Weights of a small GPT-style language model, trained from scratch on English Wikipedia: 10 heads of 32.
Each number is 128 + 32 x the weight over its row's rms, rounded and kept within 0 to 255. Layers, rows and columns count from 0. Numbers have three digits each. The size before them is the row's rms in percent of the matrix's.

# k: layer 2 attention key, 320x320, rms 0.0416, rows 156-166, columns 0-159
# q: layer 2 attention query, 320x320, rms 0.0469, rows 157-166, columns 0-159
# v: layer 2 attention value, 320x320, rms 0.0468, rows 128-159, columns 0-159
# o: layer 2 attention output (transposed), 320x320, rms 0.0428, rows 128-159, columns 0-159
k156 075:157134157109205148104111140172141092111150133169126078146122141121096157126134096123130088136126117114055135166140121139117112015140087084108107102166119162109126159131123091158139157181218097130122137110127220167113147166138138110158110182152169099141157100076090115111057083148134108116093135116141141151115148128094117117109156127100182148122140110129137173073082130114142185123078098129150160173141133124193138118151114117152181116155165157121124160168138173096105130097127134
q157 064:163161139164124150186178131119132129123167088089123123121182130105126063113104178140126083091106142170134133114134128129162134152101112176113161131132131180115119142184136156070067099106121138092202073104139065074091152094139133087147120164144163133095134168094168170116132153135124134161097107105154187106147165130145135140191131092191093161144142147083148175067131090088089117124098136139162132121122116165151143135116066143133093099125125116117086110145099126138155143106143097
k157 082:121147137103109053139142192121151131154125106155107117169080126033110126097123094140153102101132111076204104142117133121095118134117165144110105140131126083174146122146137109128134003122137125159144116124118054154160179107105110162128118089122099187130117129131123101123173179144138148165120131127135084130203171144111220143117110154118110183096100175117057081133201106143105143156179144128101160142153127125083115136130147177119139163141131131126108153116136097141144147131118113
q158 062:137160067156090097119105121118141056092109147122130185130139110165120157180174139138160124148144096116073114099128112148172126108169128124151080178105175112095147131108118135140092165137128073166092160138114152135106123124083098159132129089154093080126161090158143158105114110129162103144160088096150116201099043098144127104085117162091191104087124131115131113144128115147124142143114193118119101133112133125161108091078167134104127110122059138113119098089142119082090117143128154
k158 079:117093112115043130121129147103114111118091126107132194139129146129125123106139090144128143144114114180180131143098135132152118225095143139131143126148130120062099131148130136102140152022000147146138093124136001128095109145096145143135109114146084148111091166101099084105176143111114183153143122117117129117132143143092098198141121105138058171110102146124152075116192109133114072141140127123109093093108141111145138081085114126092096145156171098122091057139131147130144163148123133
q159 058:146141128188116120136109132115148157079191152104127139162144199106133101147106140078115103091097148084147142098145080131200104124155095142147098136160088146138090141114136125090056122106124181127107090168111087154152114061085114117121105170094169159127171173094140128175196159130102158158083115153163133089185149112082157155125110028114105115121176085088152146146144130135065105135120114128042064101134140111132124092133135147143099109096142088147158191112179184148162079097142069
k159 076:126145126137184145139177144108134123137138149149159136120119137034176117088102123113094146153118141081159085155128133079121131068126189093092093120144138131192115150123136099146178030200229115092142116121151120106147167158155099122132146108089157160140166088123125127080114151163118104160138076104129151084126169129127167103158160123133146124140097130109102177096116149131114122150135129154159124172139111158097138180103139137134167143119116126100106226161133116165133126100121118
v128 103:192113121132108096103171137163151182098090089148075103129165111122089171130126099125105132144142105135129089115066142179136183158177137173170107163141131093117106102165102118149082147129112154179101121092128137089131138124116125116179090127170149171155101108113133130110109109152144132152133006130125103127117111108124124118197134150145132149126115080082122129114155186055069126157097207136166136120099079240123177147150169103100129160122137077137157120191094096143102175122121131
o128 104:084088175093124126208128106063107087242103141050147108119121103097114117095136155095093136094153159110126177139171151077135070131092119165079166104130072127134097141144183138125142114141131100133172087149109105163109135112146133125099172089106130111104123192146177112110145140112128149094085182137158154081126215121161149094186118117131132197137200136148124102109136121155113124065114068138142108127165094115109120149115093127146093055152064125137123149116136113165113146192107140
v129 087:185101135138133095152127145123164128120112122110175129091162167133139190071136103093200182129190114102156108204105066130127122121114110130138109105095167113110158126201113153130096107139135171105120131176159123189146126107091136140141134145102139110123164126139162081132185157114090090166095124164077146079104161149133096130058111161143101079125164114145117124115138094150151137096174118108149138096145196106151051123167147164132099113122164075122078116087147112097179120171140072
o129 091:097171093177150087094102117132131119090128116150137184137169122168158121193097110120125156143117109164135106106162136189131175098145150092154093168136182161128117105085092125120134172139073119163098152083101137121101096112118132173153123085164102105160173097135117163166136117103202113114165116095111124170157085112116120130067146124082146148105034123145132090144122149136152094173156177078110108112135187144124088107072165125095107118114090184112099107150142119127133145076139190
v130 094:152142116122127104147109124137146084142132093124193140101169139122140137109145145161199197128110055137149134152098072112150107113147124128078143134081127115143199119186103120141146129144125151070187124194174135123143096177173125121151181120076114105077104115183114102096147117191122085133168131163089130112139136168165103108072135143085137099108207157113122135107109115156211160149181054118128127158131170037163119131157087158168110104103083106130122131106121132089162065142110123
o130 097:116145063155169098068118110153116119076116172158116196167110114146182118174110088140102153109093138135170093129135112162127207101144140094155089215196168132138157117124100113128109158136086111213118124092094142107117094165130121167169079125171107101164157062153122176143148121069159137119109094104097148198153090132107121082067105112122141105107058154140123099143092120138140128166115213061105158112128165139101122147117190107096143113102112083168088134170137125109121131107118172
v131 092:091140195087145057023116126137222072064122133168168129097128162140118147085119097225157108211138110107126127131117150142114234133118119142123127121132162119131177104135176152163161126144125105173152114136163163162112111087108124157165137141114134128138129101160088104120137152165098132119155084084116143168121198071183110110091163122140144107108167130122108119115109145077165101093164158112158116093129165151169078101116096129164112102106089122232120129127151106116164153125085097
o131 093:106104112140108077141127110134143114109105155222112187135145123145113070132107088093116153085109161170160101105142119111113076126218114106103174133159120132132084173151123113131124098088091106130099121138106123114134139136130167103064102096158151092108085134116226142160132115047158139128140096144141130127151118161081159128128101140084137100092083165117141099145101147160096148151130150150104131061113132118096118174139168128125065154142119083114145161150146145113094130066148117
v132 105:105152138116124143178138130108077105156145127162154191181136132127148034136114227115088074058120100113143149102136172137132041130119106118132147115094131158112081146089171127107174137111122114191106122103189133133116136162160134148175181122141112147101120123161129164166108110131058168128042175128122119172138165099078136153102103075158147124119072136101128150112130124166126086101107107187109109153150132136110152095117051161156124111100114152107126111098127221110085150089125137
o132 100:151152139142127159101087172191186152095170139199105087094061131075163118145145105176138130142141137112104125130080123106073174137087155144139158090142108160095148131111125123151112084112132158114157178144124090122144105123102152093092099143130156119149114113115075073070093127165120155154163083083112127095101120148094124212127119140115130096167132185105118152167086150139125168141144141148142112140083133128120153185150125100090153182110172115101114113141112109081138099142194072
v133 106:180123120124099073152118157152178222128160055158108069115132101129107172133129037086121190138157105138142082162098017114154149126215138125119108074112089155139142106207094152108044131128117139126149126129130137111163143147098141105147066179172113158138118148107071115124128106171139096140159038165097144135117074153113113141187126140128102158100159124122152153157143107077100136173112117098141140140131138130109145115161185116123123166158144106126126149168088097139126108170116132
o133 106:110124124098147160146160077075070071175048176066168153128139116139119135169110167100086147152117137146141145128158164120167142141085125176120096186151137120136124101103165094125131172131125105152136063147089128157094127172157108168176171077098110080141154128173167155136163153100141134093061183118127163158143152103188104060107151142122107185118168113149121088120140087146139084103112145119138137147140120156122118140127117153172111058129030107163135095123119133151148140145098163
v134 104:184137085176135153143132122113117096114092149065157130136119114109169191097158157036166096097142120135134120140119109130137089146144115167149088156048138137132178134110125114149127113112112154058074095134140135170117141195107096145131162137172151122105183109113162150126152157112124125169121141147090153007136184135146121111095086162122106102139115147156137137195145156182143131123106066154122128099094172144125109137133162140118127166092155130090159118085170111089180109134131071
o134 104:109144067156154106109080168162127173062160092092103150133169104147171110146124108163156146146108097120116141146116122158122168091106159089158116148112153134133132124124121167089137195138097098154107169065111128145152111078120149137203108141149104145137143108157063135104114089100167116116192114093118134182139093061114133145107157087126169129139085112173153116095114114121142113174164134066113104146155148168111107089081118087072136084162098202124078124162132107126138158108156159
v135 095:062139133120157141069128093100096099109120197111086119179131111105151102112101113180141057184073161123118143095155212143108162135083116152144123149164136141114110121054178144128182124128116051163131114116104121112120142107117110118132155096116122147140133130101130151129104145151191144110169129085147146152154163065165126122155149143128183086138115164135143135091117146093125121123087196175129130093109064171109167082096053086095137152142106188175150137135130102156120139049121160
o135 095:166095157100074130159143148138169150124143113152103085101110142105098125071139141138167085072138149098108140135097088101122072133190123130083164071103080118133115167151158128113149092111172128060106154163167129138167166120138156072089103179115156164100052145116173110128097125127076119157131117153161105073107136157113141160176132114155123141121173089102129171130129117121100155121118068152142128122113107112119151157159108140152128147151185106085160144125116150129092127118138067
v136 115:123158141096125115093102110189165083135123149183081109158135142141100076130167176255150089111127173131133140124153173123106140135117116084116133102186128102113080104039108136138167118138138081182200151109137105156134136113183162111106062109130142122113093134226174108131104097136142152086105176158185096168141103095101127116128174112136137215121073127120125118038106099134100127128141180105139139123172140138110131150080130123108132103134113145094119111147093199129143131178137106
o136 113:141073164097133110161117174105100155133168123161099105189112179102081123129153133082097085134138111147118137091176147130093102173131106127096139110136160142133118141164119052143086069118168171088160137168120143106136135140080056144085171137101136117131130160061048127157155169152109124092143162116125102120124127144111139158179062132105099038117136156107119135200128160135122145113109095197125146088129113076154145122155143158151122218098185041151142148073153139154104122097096121
v137 089:183098071163108179151116134152004111162078221047132129142102121143140163181113130083083138092107128124147121127164132126110027148129126171136116172121172125150136145152118095118115132111137177107077076144120130157115143124192111171073147104161153138118134126140137187086152152084109152161125125188140136074119143147099120163146054156142118158147065114128165142153130153144067122164088083154091159145110137158137150106181166115161153109137195118096073121111131082111114143032164129
o137 092:132123119131175125152128153119148142074183111080166115132129108088200146142116120176147115131155118129114137146094110113133194073086103142178113129108137129141137155121133114091132172159133134159150158106142123107127117108060129100205141137120110171178184124140118094125115122168173106130157135073117101117144096076124135142122177128182137171123124158138118130077132108144173100101163123075121081200130152156193098138110108089068148108149090253141129113169085127110151147184106148
v138 104:143132150068105035103130159138219130120130042143059087100116148116095116097142172116119169129083142156143124132027121124126167131227119112063158134102093144134111116182169144105040133139128133168144154099052134065156139181108141104100094152168091120168087131099103155123124093198155156093146038138154117151131101174125114133127160132159112255105136096096112122111128123073112146180163144103135093123179079122103184132118149126124125175135056119121145133131078123150143113161094119
o138 103:123098099106143155138153112096027121174104180119165123155149132106129120142147112106065148111101098129128133153157146097143124152046119115112132164198120106126121132129150091159149113119119123145173085120129124122137115163161116175133175087090128094114150173156118124054145150094117125122033179114122149135163166151178112074159081123130101103165164171150103099160177122163133145083090095156117161140135104111103084134156148132147147034140055078226165170107131104121113157168077125
v139 110:203132094145124080107117127161163086130123123091149133114126119126139162105178177138208131129156095122133168224110092134157101125096133136101142119102170137136186150141099121145169108129120144086148120196158151147142096124154146125110152119068166093065146126194148123103168136118098113126130185174119121085103134153154128142041130125096118095111169159116120139122121091181193147137146038121124142118137218032168051144185086158186116096138135116100135130075142120083191081162137032
o139 106:103166098174154095110120132145132134072144125170125175173142134144155114194109079127118163139114117141143086102148128178109172107129135080163092167146191147128120120126084103134083149136097124179106170090125134092114110106110092188187118104179110135157187078103083151165157128119193103122175102103097110184165067113105112104063088129119140090117030103155149114141125156147159128143149188085098131102150175135141103086108196124063132155092113144137081122124167117137142136084115179
v140 116:149120121128123106175099092115155130154192097137122092100148119122100158130112096161137222154102090123135101141124019081087110138142139103104144100153079162138124132166076124117063131135142155102184149156097139113140127160143129095126096105116151150152104126180074067108143106180140095098203117147134112129100087170104127131214114138129104110127209124114159134142122116120179153157120105110148100153153122088135176156145136132107133103171096117126126141130107141133128085154100144
o140 111:099113111116141173101164093115097086125050157062126156154102120145122120189098171094096127135124143144162123122135151142175159137129101199161082215176151118131131100140127124130106201128150109183127060153134139123106128194150106153177124127114116089130159099126176182155156146095118111121025133130122169155149097139156102061079159131143117157085130144141129114113126084129136091126103145098136179128150145117142147121139153135166113089118106072174124130152110143168151119157077183
v141 118:136141129142113088082127142111136138110128103088085090093119096127161153113138119044076181109103187132134090091096145120113109135186132135097135137082079148127135140118132116153028138123130150107157133108001131102126127209046125100069128123205149121211126139061074185150141129166157148120163116174126134070116123176111130133142130176118102204136110088092139118156132185109136143201167162116165095131135094140142250125102187122064141174172100148083161143128093086139096104150084089
o141 108:156093091125117165165137123102009152169088133048148099107124118143090127091116162129128113114115095150109153182123137107152142169048113101133139188140118080134149127150164188138161192124145109139133108123175124141155134145178112136180161133091122125093120182154106114052103085137129126126063179137142159130124126131193146102157136096175107136161168145167130112096162083142138095078091060142120153131175113136115120101146087127193142022162069112185158163135119114156142154168098154
v142 111:191113164083105066078153114149169083116091112119091149137131135130087082118166210150106056097100123127145181166104218148134134105216130101115163111105140139135063109168171140131177150107137108170091133108124107125151133147112145103066113119132140132079078117186144118134110098163090177121085108164183116124133096109142122149100160153154144217111042099119103142072136098098094103146121126140113091106190115122120123140120068142179127139089141103116147113125118111118130143113149084
o142 108:136160133135145121134110170098068164148198162193141095171160124080162109164148088124103164129117105137094098119186118108102159115019107085116144111146144128091101152104139064143108042132122135119197171138098126084147121092109092181121189090137130133162176145120068082045146129147177134115135144056113112155156172136112113150168046124127117075188109175129117112203164154180139168070139141178103126114101132094115080142155176114083166089124086138154138131084144088094121121121111107
v143 125:074126162111152139055138110101190124074163160172163125121131130125106149096101094197140058196126137117121118123126183139131183127098125137150116158144152109109122104067172138125170141133111106160121134094110131115114123078132129160199135137125125162139124139100099115159107167105134109104132105055122134197146167085185146112168128111142129079100145151127100116099116186078123100064101214136135134103110116193135060104102115093119132122120150140218121135112150122141121183113124144
o143 114:124080158151083116181157125137156101143103099155101146102125128129102089089132137099147133105145142122138162116113103117153050145190111141085187068091072116155092163163150138140138078099139125074103097153156124151138164103131153077047116149115163116095080149102247126162124152106113143151161110196160119055104140158082152146157120140112137158094163098108132143117117125102109163138131103168135109114107106118125143154130114151151092154158153104069161137135143154111101131103140095
v144 109:125103130132117131080132153157108159122079200107131147147125107129117142161131187108084047124152128151115181190113170155157134116080112151192153139108175102116107122154159168170232109128114142171076106168126128135122130062175157135093097133139156136083143116138163173069130168109107132127083120140153099147138149101138101152055152159122148151116048125140108135088131107112068089118113117123118144124131143130101039115119097152187151121115218113140120128126159076102117164089197103
o144 108:155171152170153098143127132128146145098205085178161115126177147120155134111145070171141165126146158138105062102171103124104098107104139074125123025100109144117105162098124062091126046142115156098141179101128122127101138089073122136095166106151127175160147165127059070156139120200150163128238122093127097101121141087094147193128117154115115135163096110119145145143137156142118157100154154162108065127102140130150114137120118117048140155143122203095117098067141131104135125130159106
v145 127:037166154126126157094110128124126144118128156196115090144147127131112118143095085173111123158097189124132083070163164147104134116082131130130099163183076113121110105033119121110088124148107080154159113091095119117105128133155151108137129129145145133184117138081140147167098120138187166098134151087115131190149168080124149103155129138166147122115096164141139124105116194095110154119122222119137143108127065212099219099052152080046121121131092198155130144156110167163094151125123161
o145 106:156052153103113122162133138131129134141118111087107105108078115111080123049130166122139071104144122123123179138088130096141072160181110170094170107128088115153137150180144164136148131099161129076123105154153129160146146168121148069081092159090146131084060168115161123141117130141045121121121140191152141076088131165135155160193146124136105144113200126105136142116125113103108111134088057158147140134125091105133169166157076147201134162165177059124157141142119164143111134141103105
v146 103:168113101132076106186126133150128145120103059101158180121138124135106115158160127080161210082171071142175125167091076109149089124171132083109144067076118145134157151205109128147114091110133179130138133163152138127133127184116131133121090151115089119092098114138114128144151130110079100153109103168114124104119071197103113159103138092104102119145173137131122154122145079119153135163157016113122133149126196072157112163204095178194132152144135086090117135116126140113158109196103114
o146 097:117169107123164127098125095130128112145122157145144146157129134136172149182113077137092183163112141140131101111180157147112190115057137151156077194155163147108144089064104105168108149152121122206143116116102125115118083134134094176176162081144124095164191080147095141100133120128165135105105144085104128176151098114150093065074122146107146122145085132135133101144116145141163122127137197117124129147153149146110095103113173111091142100081075143170098114144127098110132118105115183
v147 142:120149116151135160181093134113091105175193088112126133096130125120134111111110124093138220048143124135141129102173081118130054125129144124077129122100092166136136134114066112125049129142134137081165130128128133120097114212140142107118123111115096091143114123124091166117136119128165143135142198184097143147128121175100123121128108074097121137158158140122149117158131114187162169160153053152124119170116144067163255142101143136097102131128074133091127119131118177135104093148112132
o147 135:129136074123139155092134143155119118131097135074115129132064158143158146147107147144126108150107093126136144180075116148130193151124114152165098201164155105127205098136111176124156217121130124190133094119145128130152098194142124123173103169132119119105159099149098166133129127125079114156051102104123146133123063125152115104086180117154123121130131141132109118102124117116144105142114139050136191134132134154124137102127112124154164120114129084186110148156103140148138122186132174
v148 097:054167155117148116096119119084158134092157113123088104136112145129128146095114078123084111180081151105136058087127182096120128121165133101153113133149081149133110105098168111115067128132143086124150162078077114128122146183087118086097130123205110152201101149077104128186122168187156195130177097129148123137106111103128144123202150146175103157099100123078148127152135201105113130169108195132143101116121070184120241118087168076043148147130098203140133118151105145174115156123109160
o148 097:149067135079090172162153151117106139156097129065126086109109114093084110080145184140126105098127142110114193150095136105144094175123120192084155146141077104125136144144162149130132137111171099095123084172163121150158152141152143099124129174065145137075092164128176136071095098116092113127063156155153166092117144154164134135181127108160114140133226136127130129104145089132119121105092061162146160160142097136108160162162090160206116073161132074137173159135099131140116135136088094
v149 100:159116083143071122188138158131011148192090120136083123147114121136101080162132142074064183042134103140135112077121124123092082120164140131158143166110117135129113163144110097075070125127139147136116108123123121118146125155170107090102102090174110123168120114114138142094126087084173163115175117176153109122134080146072124154233135151139103199149095135112169131120138184128083152186077116106077149156115095135094200138141180098098126145175127136053136111187106132126084149140088151
o149 100:134100150069148161140121117103107132206137153024151050129110127077147181110143157152131085147150130114129143147103148089131155134040102172113126138143102109131162106136145151134138167157165153145194117149124116104122122138128108149157159124071122146109149135129092105102126123201076130113045188128111132107108176110192137097165131089172118144165202133147106115132177101118143102061131102116147116178161067111148148102125083117146136101112126147194126134101110120177126132211099152
v150 109:181124098123119129173126145136127125164139102070169138135157161118137117138127133082173197085149074121140133158104054100125084134141135134104148133080136153136142133190076125119101116116138191057138106161153123109141113140144118112167131090089103104116140112125093120071171152098098102127133166156102144120105075195118122150112101120102114124147191136139139129171127059180157133140139002150130131173106177021143114118158101163155122118137118092091081127115160117127133072134114137
o150 103:105164101149165133071138106134115101112123131120131165161127121164182160180108097149110166163102134126148094140131127155149200092105131127187059170161152120131149106099099117121132178140097125192124131111117127119120090141123124170188135119163101115155194065154117167150127127129160122141092093109098123164161085094145095076064145143117150136113082113129113109116132124129177122149168208059114134136122168139126095115117170109093154116098102162159097109142112128107155132156128192
v151 100:086135186112154133145138151085196147131169097153161121059157111147131145136110096158206112094177067165117159147097089161148193124115117114120131100068117100132171101164160138181140112128129160114149135174152128086135129059104141125222144175057109115140165113098168131110141126150152091117100073098100142130135123112168119129042102145116127065120156120165085137124111076104124135090199129083170151117141157094130087132147151185147122140111133109192116125123192087118166157155170114
o151 106:089144090182151073079165082135168108123091115154142199140168132183139135110101094128128207130106147139146083124167131160157094108184164112154104095165149152136127116081113169130174093128069133162081114052105142163102109134181197099061093111186114096128106117167132143161167118094133143142183114146106148154126148128079114092087140182079136181137086116085126097101103148121125112170144212143131104126096137107105102111066125147102121120114091121098133125147153137103120128095164144
v152 109:138146164101114123143105138097162153094157071196079075127126146137095130114120095149105146123099110103139102099090141156116126152178122121111122115111087143136145123118156096125043132151133105168157141090106121115119131204101120093149114126152122136215047156098094105149116087204156147082145081124117135146121145127136140114187157120180130157081106134126109100142105186130117135120119188127133110102127073160142225116098156113049138136134041146176144134166090168186108152134100147
o152 106:107058137087119159130130141109111129189065150078119104111074108084118100107120178097092114111122104116121199138106142082146115165123124174092167186193085122124126133160164162133147128099134106119159061158130115139134131167154165107104128142086138091079116142155162133089124132076084156137047155150136178115125152142135137116181118126133112134137209172111119118127128086152110138109096084143154162134146087108110161196163104139194109066143135027172166159138115134129120153173109110
v153 096:193103150073156117108110088143205100099152055087195104112143165121093124091156131208167173157091133109119138165149103106117124105121122110062166103164158140146135119051077118132122142144134099084166148127088154181130099132159130130015145133077181102062110118217109082127139101138058130106166137144127161137097155177180132093148150116126132127169204142107136107108125107183199189135178154136141088147131173105163143158073090152160135098193065106137104133111132161151156054164136109
o153 095:116123111174125148108115166139052090108141155181086207166113167152117109205116127071067115125103093161148135144152134165127182141138098087173105195129212113136122146188097115147082152114134108141125115143130136097134124161124051187162126143145118096163174118094133196172130170069175113123072129095137128158158038175113105105106093103122141042086062172141112134173122157143129109150124113104097192087154146121163090064142189142142122174116146057155142166152128144116142127085087182
v154 106:123141133169141187132116096095084087150164175063196120140130158142141124134125071130095111116124161104135111102221135126076111145090124143150120192168220129127114137002088132135123123138118160101123111090132132151099116097155108136061160088116143129115143147119115094120143142038124128107153152082124150105130170148119146113179118116124107087102124158170166130146117200158095166102073124112143140141091127165154126104086151092085117101151179126169099139166188169151112145115129145
o154 098:110093156134108137133108158153158122139124067100081136092093137119114113125105181127171095140140105111139175150027125128166149117200090135142145104054108103152147131191135184116127172104146111097114118155154118128144143115122153093137104180100129153112124068099179160214118142141120106155143104177161104079120087139117148170139156105152169138115156120114115148103122106110121115123163114101160134101122111115186154100129082151158099184178189150086163124124109162129137128147128158
v155 081:085133129056130133088108107063079103122103151159047127143084104127139095131117183160133124187059165145124150134183199158180113119095116143177136105146166143130120123115176160141165125137139089170074159138102110135122120090175154124087181090113125119143079108133137161146084140179122178121127150127165077142130141114154146130119185169140165133121076128154134088079139126092121116137115189145106121121152082158149121118134121144126113127133102150090150136078137112143091134029164141
o155 086:166151150135114136159157138126163163089156129163163071121140129101131116085169122138147081064151139120117133126108103101089084141149156100085184091136066129098119173140137127116147058132156153085138165137178145127127181105124128104059124178101154191137101172122143068105107115147112135180181139123138118083111166162093151191172085107155083099140140140092131175158123153108109135099080069163128112137119115131121150186157117120133153121137193110114137160104111142132105117136115059
v156 105:106120083196131201142133121146108160160150183112188181124165156126131099135088137115109131077139053103121155108108099155109072135068125123155133165122127107129145154119071128162138128143131197079148095164156143113118115152221133146170161103085108105128133132083137177114126135090120143120154181127088151147143145144126116121097085057115106068148105173140124124170131158183135116094081033132133111139091157085116157106151088130158116116128155130149111143122181184110112141125118119
o156 107:106092117166155097090112143164194121102117062114104154118074131152184154130108090194145172151125144085119107135075121144126118124158122185181119125134103134180165121123124177127140165129094137184096124104146138123141083150102179089123058136162132140099140081125110120157118132170085142139190086148099137088097089084108141131084167176128186176145123100113140138052104110104154138185163175087125145148139119136142164088085107115043143179122166143117102114134119140101144146179174171
v157 084:090137137127150145109121126139198122116180164102211135102124151132154181128116117147152152145139190118133103189164066098133128138095099084022077084145156180115147110155106154131151122114131107105224149142159114179151128146115138127093160158110182134064152129129108095126118147147045131143116115143093149067101182155142122145067126077122127048114167150164127108130129057148179123121182070133167117143130200085166061099117097146095120113151118142153152132061145102104181051129148102
o157 089:158159094177157118067102133171126120024106137189102162140129119162112104179089095119120155156087089130115098094131119169126175135195150112191096187106179154127129151082135094117103159117123098153069105129091146133155119146116143154173102135160120090194118099112108158169142104107167091124151101124124121200130042098109102150077184140091120091104025127133117138168089117149132099216120190136085171142102172160135140132115168126142137147145144135112109101173118145097155147054147138
v158 105:116124109178156154101149118126152150068115129100165121083127087117186202099121114021168120124162146136126142159136116143172115135128100134116092143084131118142164152104129107162126135136129136056088090148116136163164132132062126164167174157122132114120201121051136171112142188133141113171103118124063147064119162136171107114060105168119132068165137122141100153208121130139152157131159094097154099103139179095135108122164147170151154178100150120102165137096189075090164086138151083
o158 106:134150070196139093105119120155121163075119094115128175102175116198126125104113106176177173148108109119104109144106106173135121101146154081159128117085136134151139112114133186093167164136088100132065175066131146159138115091153156119167107128180116158133100142185088138128115075114152129128215108128123157166127097088110129142099160133121143158145075070163161137044105122120120082194147151112110121134123152171106112055070118094087145089159103199089095111152140118128147144102161150
v159 119:051158114143162180152130088090118118142172131107130177142157112128167093119124145131130086105112066137131171139109110143165089133106143112101134085090093109140180132107123130151146133132118138124141145173157125111112121162113118126171178112065095144120150118059170134082133155127150101131098183118113139119147138143083132114070112077092128056130130191174133116154129104190181138112124037143147112130107158032135127127129054137140153147124090155155150127079195188133172124104163131
o159 113:129134089177120116067133134193208165077118109159088122127109148142139148126117081185173178109087133059110096134079109160113128124164165101164132118118142156127150119107110164130162121118112149138087139092129140152143121127173192102130051197178143121095100081168070136143126111130088147172175047133109119158122080102104122140082156146121180132165127059103137168128120119104131194198147181109135143135091125142110153079102128131085155164127185104087134121116126126097111119144172106
q160 056:194152135055088098137129148146178157068160106119078137120130097125095104095132123098111120108179086112142136137129137130151133125156138092135134114096153153160050177150103126126109099147161126143090102117107116103214141072117148123151138108092152123071096166142065088160122117126138128138206181108135163049153213113144156116154092135156141142146074167133116152119119127091103181112137103170080124148121136171142123192082085093139137130093113128153200179097143107076124102149000059
k160 084:142137153104228150136133150155145123119113131150109080128125095127113131120118092138117133140133116071080116126134139132109139030111100099161093164153136110169158144129141124139122077223255110104107105143103224094137155151157131093126133130124159093134164102110106136100088122129156122098108117118138118129120135116102162085121143133107182139134129127124110211113080129108116131119098111121139163150127127141130134143099133150152172159123149150146161208125112115126144105149132125
q161 058:131197097175127125068095100144138137184108119105108122146108126131191132114123124144074129156175169115140075057172162106147133151104137095172078141103116117176183107156111080076112144115130192126175088147084089094147149134194104092151108125138089109130110133160144117152106159112137138145127143165087166123121154104152127122083138117098100092129146156107143113085137143134136099150123161172173134122054102131052099113130143148133151095081129114129142143113144053140158098103043116
k161 080:146158167131186146137158102092107139078115139105144094114133111044132137114133117116129117154130125064138145121127141102111146057129163103131125117137131115184123168114119093207115013223255141156123135145132153103132175145169078114099126149138167142126171082071098108102110091132118124104097110100157136125168147116114199082137149174130182100148125146136104177115099098100128153078114169175110155182125099160150131132151132122174153131117097106175171238123179131135154082144125144
q162 067:129130135185102100084097196149128083151102112113072173118154151168128084141120160102147133145130148168146142137078063181143173173146113219150181135152118123089140116141143176118081159059091134133149089110123158153098078099100145149140057113149102119110105140112205143153197145131167167181090121161121119160114130063155097153100161132155099159123120133083163104083179085139139108177128138143096115087127153150088143100118103163154050085133115115148097070151139117152076146156121120
k162 093:135098130101082109136126155114122143104131129120136140151128144054121138119096134119140136121132129114248103130111123102191131198120186133148135167139155112117133176147131150103113054086035120140109103115105000140115153132120096173117116123140130164121137104161125140135145138102126124124124148126137080124202154147123171108118122157124109130122147138113124103123181120143121095137122147120113115103082130118132129128108146159123094139118122115123119135098115111149141148120101117
q163 063:098087135201115164158127173126114168116101076182130103153175042146105120099132129128137124139129127169069087102108126149108146135154103090079120093149134097114108111176105139192135160092127087038110166165141167150087103173125170147114091100112081098150104195085092097094128132129126086142145093140119113143094121111126094129168135121131107114118136158124101128132123163139103090082140099123170191064142095155108117124144137112139138129161136125154078075168128099182103192123166145
k163 089:102162100131026110134120116139139136139150139135145155105143089209157106108085122114131103116118151171149135155095132152162082223120104165115172132120106129072093100127137137096139215024000169126145127112133079169110082138120162120143154119124103153151106140107149119120186151119111103171150119114122128115087116143148085189162117150149086118120103164120121075104144136142132100134151126124119089089131126136094132070106175125124099094140164117134117032118127116109104140108119153
q164 060:104200106106140090153112063151132096099083117125161087180079119128121161102133042140137075128124153092125172113163155098142138137137111153235102110130144145146154146116123093124199122120146101167135165126168134134166128130139087139135131112159150113095123097162129127121073075102107077128126132148137105131098127088108135088143145138110097136156116132136114176120080143106163100162097082128156182202068143127129134113052082101180186142102112116133115142151101098089103118094106093
k164 082:131110135139196141113125134144094107096101148157126124120085120173137113123149145163154115133161125108031147098135125152078137059139066143140110108134115167150156105114129061107127130184214101173126181123146255125117116145157110068102114176100171074149122154163155160122070145082143125122098110085137177118082126123115143128113162129122180137144140070155117193157086127126147147101097111142135132142158111128121154143147103116160155108148127152150162166100108154133159121149127159
q165 085:157106157091143098143156161094106156129162143145117109128134138057088091123152134140127109136130114089162181173134123085159073086094185131117122104090153081179106207135143126088140041154159111076126149123116063116194186076134059163115167112130158190125128140139109091100109124131107145122157143101153049075177204142115197126172068085131150124123126134144120151119182120133095169067103126173082125151131070134109102177127134129146126153173144107141154197118132106103091136131093081
k165 097:138153143134176127147138139122116108126157137137113115150107112121131137107141134125128122132159111109056136127132146109102134031115097056131108105132114117176163136110122092148120079193255091129120139118139249139153151145139097082112147158122162128127138081137136108111062125164122111095111145124127170122113140097109140082151149133103186121145122111160123226134079111119121177097146124123129145172168110119123144163160092102136193136114121169124160202122131136135119105150140117
q166 068:113085100119132099148089132079127152153105123181146129122099089159160118106101117140125143138148098158110058160098151110066209108123078090088143123137168143150152023133076172157136183136118070107090153082121150181089107135093149132132151168124090057136150122108121140144108085143100103065132127166099166198080095076137067166055121113127131141122146158130142130085106116190145120133140082117191130060129126130124137148114160097122137123144103179142108121148118110121116144145206173
k166 088:105128115136077132103082134144109096135121090124117159134158150216144145150101145117131112099122127194144126128148124170158105229129127149102160132163104162045120128149117150104125208063000133145181119134136075158090114146148156130123092104132103114120142171138122126107189136148105140145112133109109137119100121146173089193132097134121085133109106156114133102128163133161143108135129128111137096063114149112110106090133111156082093107127110111166134023155152132096126136146140150